Weights of a small GPT-style language model, trained from scratch on English Wikipedia.
Size: 11 layers, width 128, 4 heads of 32 (1 for keys and values), MLP 320 SwiGLU, vocabulary 32000, 5.9M parameters.
Architecture: RMSNorm before each block, rotary positions, biases on query, key and value, tied embeddings.
Each number is 128 + 32 x the weight over its row's rms, rounded and kept within 0 to 255. Layers, rows and columns count from 0. The size above them is the row's rms in percent of the matrix's.

# layer 7 attention query, 128x128, rms 0.123, rows 0-9,32-41,64-73,96-105, columns 0-63
size [136 118 143 115 120 131 146 129 116 124  95  76  89  79  65  90  60  86  65  67  34  33  42  40  45  43  50  45  49  66  71  60  75  59  75  74 102  75 102 102]
[[141  98 153 120  97  88 180 186 125 144 138  95 179 140  89 121 194 147  81  77 190 132 142 164 139 146 172 141 138 100 120 135 169  84 151 134 175 131 138  93 104 111 162 157  87 176  72 111 133  97 193 126  95 125 144 126 102 146 114 156 111 175  67 117]
 [126 116 135 129 119 135 166 117  30  94 169 132  83 138 193  78  85 154 152 147 114 125 118 137 172 138 108 102 147 170 105  68 116  89 176 118 139  53 127 113 144 127 105 114 119 153 144 100 194 156 144 163 152 165 133 116 143 117 152 113 106  90 125 141]
 [123 176 107 117 181 120 110 100 117  98 146 175 124 126 176 124 149 129 148 160  69 141 101  96 145  95  86 107 132 160 140  91  78 105 136  86 120  99 117 161 138 162 120  82 164 129 197  92 171 180 111 151 165 144  95 116 169 123 131  99 139 109 141 167]
 [168 128 152 165 171 173 129 140 171  83 149  86 159 156  69 133 175 107 157  98 138 113 124  83  74 110 109 124 152 126 156 157 145 201 122 180 164 168 100 116 175  82 106 146 126  79 173  95  47 114 112 150  95 143 129 144 165 113 137 105 140 159 119 103]
 [125 162  82 114  95 103 165  99 105 117 165 186  81 113 171 157  87 119 106 134  88 165 146 112 155 128  93 155 126 179 108 121  61  75 165 118  88  86 165 171 122 187 114 140 157 101 124 100 164 149  92 113 162 104  96 135 107 167 132 130 108  79 133 163]
 [148 154 124 100 138 176 165 110 156  75 176 108  89 153 100  99 114 103 141 104  83 193  97  64 126 112  62  90 140 152 142 118 141 154 132 124 179 138 134 154 117 184  77 106 162 115 154  89 148 115 163 110  79  99 128 139 160 112 166 112  95 119 130  95]
 [168 141 175 125 195 192  93 140 152 119 184 167 108 145 129 116 131  62 121 121 119 168 130 124  93 111 122 126  77 211 117 124 155 146  81 109 137 138 141 165 114  85 127  94  99 122 128 138 137  84 172 134 136 137 126 163 145  79 169 124 128 169 110  96]
 [129 163 121 136 139 139  92 167 169  98 152 112 120 195 101 117 136 171 168 119 154 113 154 166  69 121 155 128 101  98 177 144 135 224  90 162 172 128 117 127 161  65 131 118 122 118  73 162 112 167 136 169 101 106  92 114 139 145  98  84 106 165 141 104]
 [128  99 101 152 119 125 165 118  91 126 155 116  96 106 129 145 112 154  60 171  98 162 137  94 151  90 144 134 113 104  86 126 114 114 162 135  93 135 151  84 131 162 119 129 198 158 136 152  93 139 139  71 151 142 109 189 134  97  89 168 165  95 149 175]
 [171 211  92 135  92 141 163 122 131 115 196 157 131 130 156 118 128 152  93 123 136 204 129 114 115 162  75  92  84 211 152 138 150 108 140 117 148 126 166 131 106 134 144  72 148  73 165 139 160 173 155 128 104 161 114 127 118 143 127 133  87 108 165 154]
 [117 103 133 163  80 159 184 156 106 139 122 132 139 149  98 139 120 105  80 155 164 107 118 127 124 121 148 135 143  99 164 152 140  91 102 138 192 123 168  15 133 144  76  76 138 115 101 172 119 117 121 117 160 113 168 110 163 120 117 135  94 116  63 101]
 [120 137 134 195 126 157 157 129 191 128 154 101  69 183 143  91 105 164 148 101 149 142 141  86 170 148 109 134 108 185  75  77 122  96 185 123  87 113 155 141  81 133 166  73 114 148 106 176 177  57 150 109 153 119 176 133 104 181 162 125 136 128 130 140]
 [136 201  83  98 150  83 149 122 141 136 145 152 127 191 154  89 139 154 185 138 102 140  84 147 139 118  84 130 115 196 109  83 114 132 128  94  67  63 169 225 141 125 113 175 136 135 163 114 140 120 147 153 142 100 104 113  87 109 117 122 177 155 164 198]
 [167 128 124 115 138 130 169 101 130 111  71 152 138 130 122 165 125  91 126 142  82 112 114 135  55 152  91  98 102 111 108 197 133 160 138 135 203 134  92 115 222 175 133 132  93 143 190 136  75 203 108 192 146 139 153 112 175 104 120 138 114 172 129 106]
 [155 165 102 156 152  69 102 127 156 156 181  90 132 181 139 129 192 136 147 179 134 144 104 121 101 158  83 151 169 137 133 103 124 123 188 136 109  82 206 236 120 127 131 162 134 163 121 113 150 100 106 177 114  96 146  99  84 170 154 126 149  60 183 132]
 [139 139 154 116 101 143 129  84 142 158 115 130 118  99 155 142 123  75 114 140 123 138 104 148 149  97  95  96 117 129 147 195 170 146 104 123 224 132 135  50 218 108 128 127 185 172 157  98 142 172 127 189 144 123 144  96 108 114 125 101 119 107  95 106]
 [123 155 135 117 133 116 139  76 135 137 171 153 103 119 144 162 188  52 124 104 162 152  93 123 152 128 137  98 131 177 102 141 146 143 116 141 134 103  82 108 133 115 134 108 206 203 177 116 168 104 109 197 124  84 108  75 141  74 133 114 117 122 105 106]
 [151 125 168  93 120 145 138 101 117 156  92 133  90 162 140 123 105 133 107 126 130 138 117 160 119 119 139 107 104 121 165 177 147 189 123 141 176 123  55  25 222 146 126 120 172 131 150  86 151 178 180 175 156 158 112  88 120  70 115  80 134 128  84  97]
 [101 141 128 119 116 165 141 176  93  88 122 150  98 144  85 140 158 164 123  66 128 140 105 150  68 141 151 104 153 222 114 129 130 142 155 185  67  99 145 160  53  91  83 112 102 121 161 124  86  73  52  72 131  67 112 166 100 127 142 125  87 122 174 119]
 [130 138 133 127  92 146 206  75 181 139 120 160  95 122 166 112  87 108 151 157  86 136  89 130 100 141 122 132  96  72 154 179 128 125  66  94 211 166  92  60 177 187  98 110 103 205 149  86 225 154 124 160 167 137 122  90 108 101 111 104 105 140  57  77]
 [148  53 114 118 140 158 168  96  89 144  92 133 131 104 162 138 153  87 137 145  69  72 112 154 139 140 152  92 113 112 122 129 138 105 159 113 159 143 104 181 104 144  70 175 109 120 145 115  91 113 155 147 153 208 176 140 135 105 137 111  99 148 172 149]
 [139 131 106 132 149 129 122 140  93 175 167  35 122  31 101 136 142 130 155 127 118 145 177  82 148 132  96  93 137 131 159 125  76 142 103 171  86 147 139 123 127 140 112 175 133 146 120 159  96 169 183 112 141 154 124 146 116  93 157  96 111 151  98 150]
 [137 190 142 147 155 111 115 129 113 163 172 142 114 164 125 159 132 182  99 142 187 168 123 100 107 111 118 100 110 132 157 101 109  67 117 154  76 155 182 121 147 133 136  62 166 160 137 163 140 166  64 116 127  59 118 132 117  98 130 137 196  99  69 156]
 [137 143 149 152  74 164 124 113 138  62 148 170 136 203 126 174 175 136  86 171 160 143 118 144 124 130 136 188  98 143  91  98 128  99 115 127 194  81 149 127 149  87 173 126  93  80 158 161 129 113  86 109 115  76  98 107  92 108 132 127 116 121  70 101]
 [109 138 133 169 161 119 136 149 146 158 166  86  80  84 119 118 126 149 118 157 152 165 129  84 123 151  72 143 104 153 185 116 133  77 119 147 119 135 174 116 160 143 137 128 100 151 112 113 149 156  95  90 135  89 150 165 128  75 125 166 193 126 123 182]
 [147 190 153 152 126 170 104  98 168 108 146 159  96 156 144 181 136 157 113 185 154 168 116 144 107 139 127 155  57 160  98 125 131 100 127 132 157 140 180 165 144  91 126  92 120 144 136 121 142 124  81  90 102  46 116 169  80  98 123 139 138 103  99 102]
 [102 147 171 151 150 116 132 140 114  88 175 134  67 148 145 154 117 155 100 175 154 188 150 145 114 125  97 147  64 175 138 127 122  82  84 123 156 118 196 111 158 117 134 109  85 181 108  89 151 148  93  69 147  55 133 162 117  95 113 152 195 136  86 121]
 [161 159 155 129 115 161 110  91 156  79 130 149 115 209 125 170 147 156 139 162 120 156 129 191  95 126 167 153  62 149  83 129 127 130 139 108 193 117 127 130 114  86 143 127 135  76 122 132 119 120 119  93  90 123 100 131 103 142 140 136 109 111  93  55]
 [159 126  96 110  98 113 187 133 110 162 134 127 153 127 153 118  95 168 175 118 111  79 137 108 147 146 104 170 228 100 164 123 161 158 144 174  72 116 104 124 161 109 110 122 163 151 108 127  85 101 163 171 138 137 114 136 148 154 136 102 102 152 143 181]
 [123 144 158 153 145 138 145 162 116 116 166 130  47 131 140 130 118 141  82 203 148 174 149 169 121 115 101 171  58 158 137 129 129  59  99 123 153 135 201 102 157  83 139 128  76 175 116  91 103 163  83  98 154  69 147 174  81 134 133 177 188 115 112 133]
 [208 102 122 180 123 109 170 116 138 159 107 176  85 101 168 173 193 110  72 138 127  93 117 146  99 160 139  72 130  56 104 180 137 109 168 141 149 118 161 106 173 118 115 101 148 133 101 140 142 143 179 182 102 147 120 100 133 142 124  98 123  53 110  90]
 [117 125 133 139 123 140 125  90 102 118 135 110 146 113 144  99 159 175 156 109 140 105 134  56 122 133 111  83 150 174  65 158 128  96  71 109 152 102 155 179 104 121 152  96 117 102 134 129 133 111 175 107 113 157 132 133 105  71 116 105 165 125 158 145]
 [101 114 135  92 135 153 127 124 120  66 188 103 156 125 149  63  98 114 152 110 112 148  99  92 152 139 124 153 140 186 122  98  90 106 106 122 150  86 100 136 124 168  97 110 129 163 168 125 140  96 107 116 121 122 106 146 123  71 118 109 126 215 145 212]
 [130 195 177 130 115 169 138 121 145 100 152 118 112 149  82 108 138 135 157  81 135 138 119 163 123 131 131 122  93 180 183 118 136 200 152 173 157 199 119  71 193 114 169 135  89  97  69 117 119 141  38 178 127  78 179 104 140 157 121 162 110 101 109  88]
 [104 201 130 140 141 140 134 158 154  88 145 170 144 113  86 119 125  80 181  93 121 141 115  86 154 141 109  97  82 128 145  24  98 146 129 107  90 127 155 192  90 146 164  94 168 106 125 144 189 146  90 131 133 116  91 114 123 137 174 135 116 161 152 154]
 [ 71 169 156 107  93 179 116  78 162 110 138 158  78 173 108 120 165 119 166 108 127 138 120  88  81 163 110 140 123 124 175 170 157 201 162 156 191 104  97 103 131 129 146 105 134  89  69 120  99 100 140 136  57 111 168 107 122 174 162 148 156 122  92  92]
 [105 188 139 139  84 133 185 114 124 113  95 210  71 123 113 174 172  84  95 182 125 146 139  77 105 146  72  93  88 153 158 156 126 175 106 130 122 164 121 126 124 138 133 143 158  66  48 117 152  81 103 134 162  76 115 148 106 142 173 147 120  95 128 112]
 [100 171 115 163 134 148 139  94 144 108 137 157  70 202  95 116 138 134 159 110 121 109  91 106  72 178 134 107  56 201 136 123 115 161  78 116 198 146  76  85 164 147  86 124 126  94 158 159 148 112 176 159  92 135 120 126 111 166 141 134 126 138 116  56]
 [ 87  85 145 131 123  74 165 119 113 136  77 112 167  88 143 195 133  76  80 186 131 134 150  92 179  96  67 127 103  96  79 150  99 106 106 152 111 112 101 116 131  83 111 162 136 154 145  97  94  74 114 135 112  75 119 139 142 100 133 155 143 164 181 215]
 [115 122 139 155 141 157 170 134 155 135 122 200 107  86 157 117 113  80  90 114 135 141 103 138 123 105  88 104  56 187 153 146 159 138  89 159 136 155 157  79 160 144 138 169 109 102 178  90 133 148 104 134 130 161 124 202  87 148 176 166 168 177 102 112]]
# layer 7 attention key, 32x128, rms 0.137, rows 0-8, columns 0-63
size [ 46  41  47  58  67  67  74  70  66]
[[121 106 163 107 121 149  76 143 149 107  98 133  93 203 117 119 128 160 129 143 163 106  97 115 149 118 129 124 136  76 109 195 140 141 148 142  79 127 139 138 120 104 195 170 168 133 192 138 120  90 139 140 159 137  77 133  88 109 139 105 156 136 124 114]
 [138  96 135 145  97 123 121 132 154 179 139 175  88 145 104 132 148  93 123  78 126 147 111 119 146 116 145 119 124 125  95  82 119 102  93  52 153 160 162 141 145 171  99  76 159 164 119 118 155 131 141 164 138 145 140 152 172  68  73 131 134  57 105 119]
 [106 152 100 120 129 113 110 137 103 159 114 122 143  84 130 152 126 106 101 153 128 147 150  87 110 136 139 194 103 164 125 122 124 174 105  96 131 136 101 165  85 155  60 157  77 120  55 161 145 138 135 114 122 168 186 148 102 123 110 158  83 108 179 113]
 [ 66 174  98  83 113  58 141 150 121  75  94 119 122 164 106 132 111 114 160 138 141  96 138 120  98 109 133 149 126 119 102 175 151 206 184 129 180 104 119 125 114 118 163 144  91 132 104 126 138 132 128  68 146 158 174  95 105 116 196 171 170 149 188 136]
 [148 178 146 127 164 156 126 142 110 102 175 204 153  91 167 118 168 146 108  95 119 135 182 146 149 143  86 103 111 195 118 121 142 151  68 105 116  92  98 134 118 192  84 140 137  90 120 158 132  60  79 170 113  95 118 159 175 142  84 117 102 130 125 124]
 [ 83  91 140 162 177 124 109 142  83  68  83 125  97 146  75 143 168 111 110 162 127 100 105 137  77 126  98  55 167  84 134 174 126 138 168 128 158 102 139 107  69 105 115 168 141 121  72 127 139 154 106  54 169 129 108 114 130 119 160 138 195 163 122  96]
 [ 88 139  89 122 157 114  97  97 153 102 111 152  89 160 155 104 170 145 142  90 148  87 110 167 129 102  78  88  66  97 111 166 155 145 132 138 163 153 109 110  69  69 141 154 113 138 139 140 106 105  82 149 130 152 146 131 144 136 168  87 176 134 126 128]
 [ 91 119  87 119 137 125 188 129  69 122 132 113  91 151 116 102  88  78 113 131  93 108 114  80 145 120 104  84 124  78 140 111 111 163 140 137 150  87  92 155 127 152 117  90 122 146  67 102 131 101  61 119 203  91 118 158  80  93 122  89 157 115 118 125]
 [108 182  91 107 147 141 157 133 132 127  91 147 166 116 160 138 100  70 111 162 128 121 169 121  98 147 116 128 176 150 139  91  98 140 150  72 183 113 126 110 137 179 131 122 148  46  86 167 189 117 137  99 158  64  98 136  98  39 118 182 108 148  97 122]]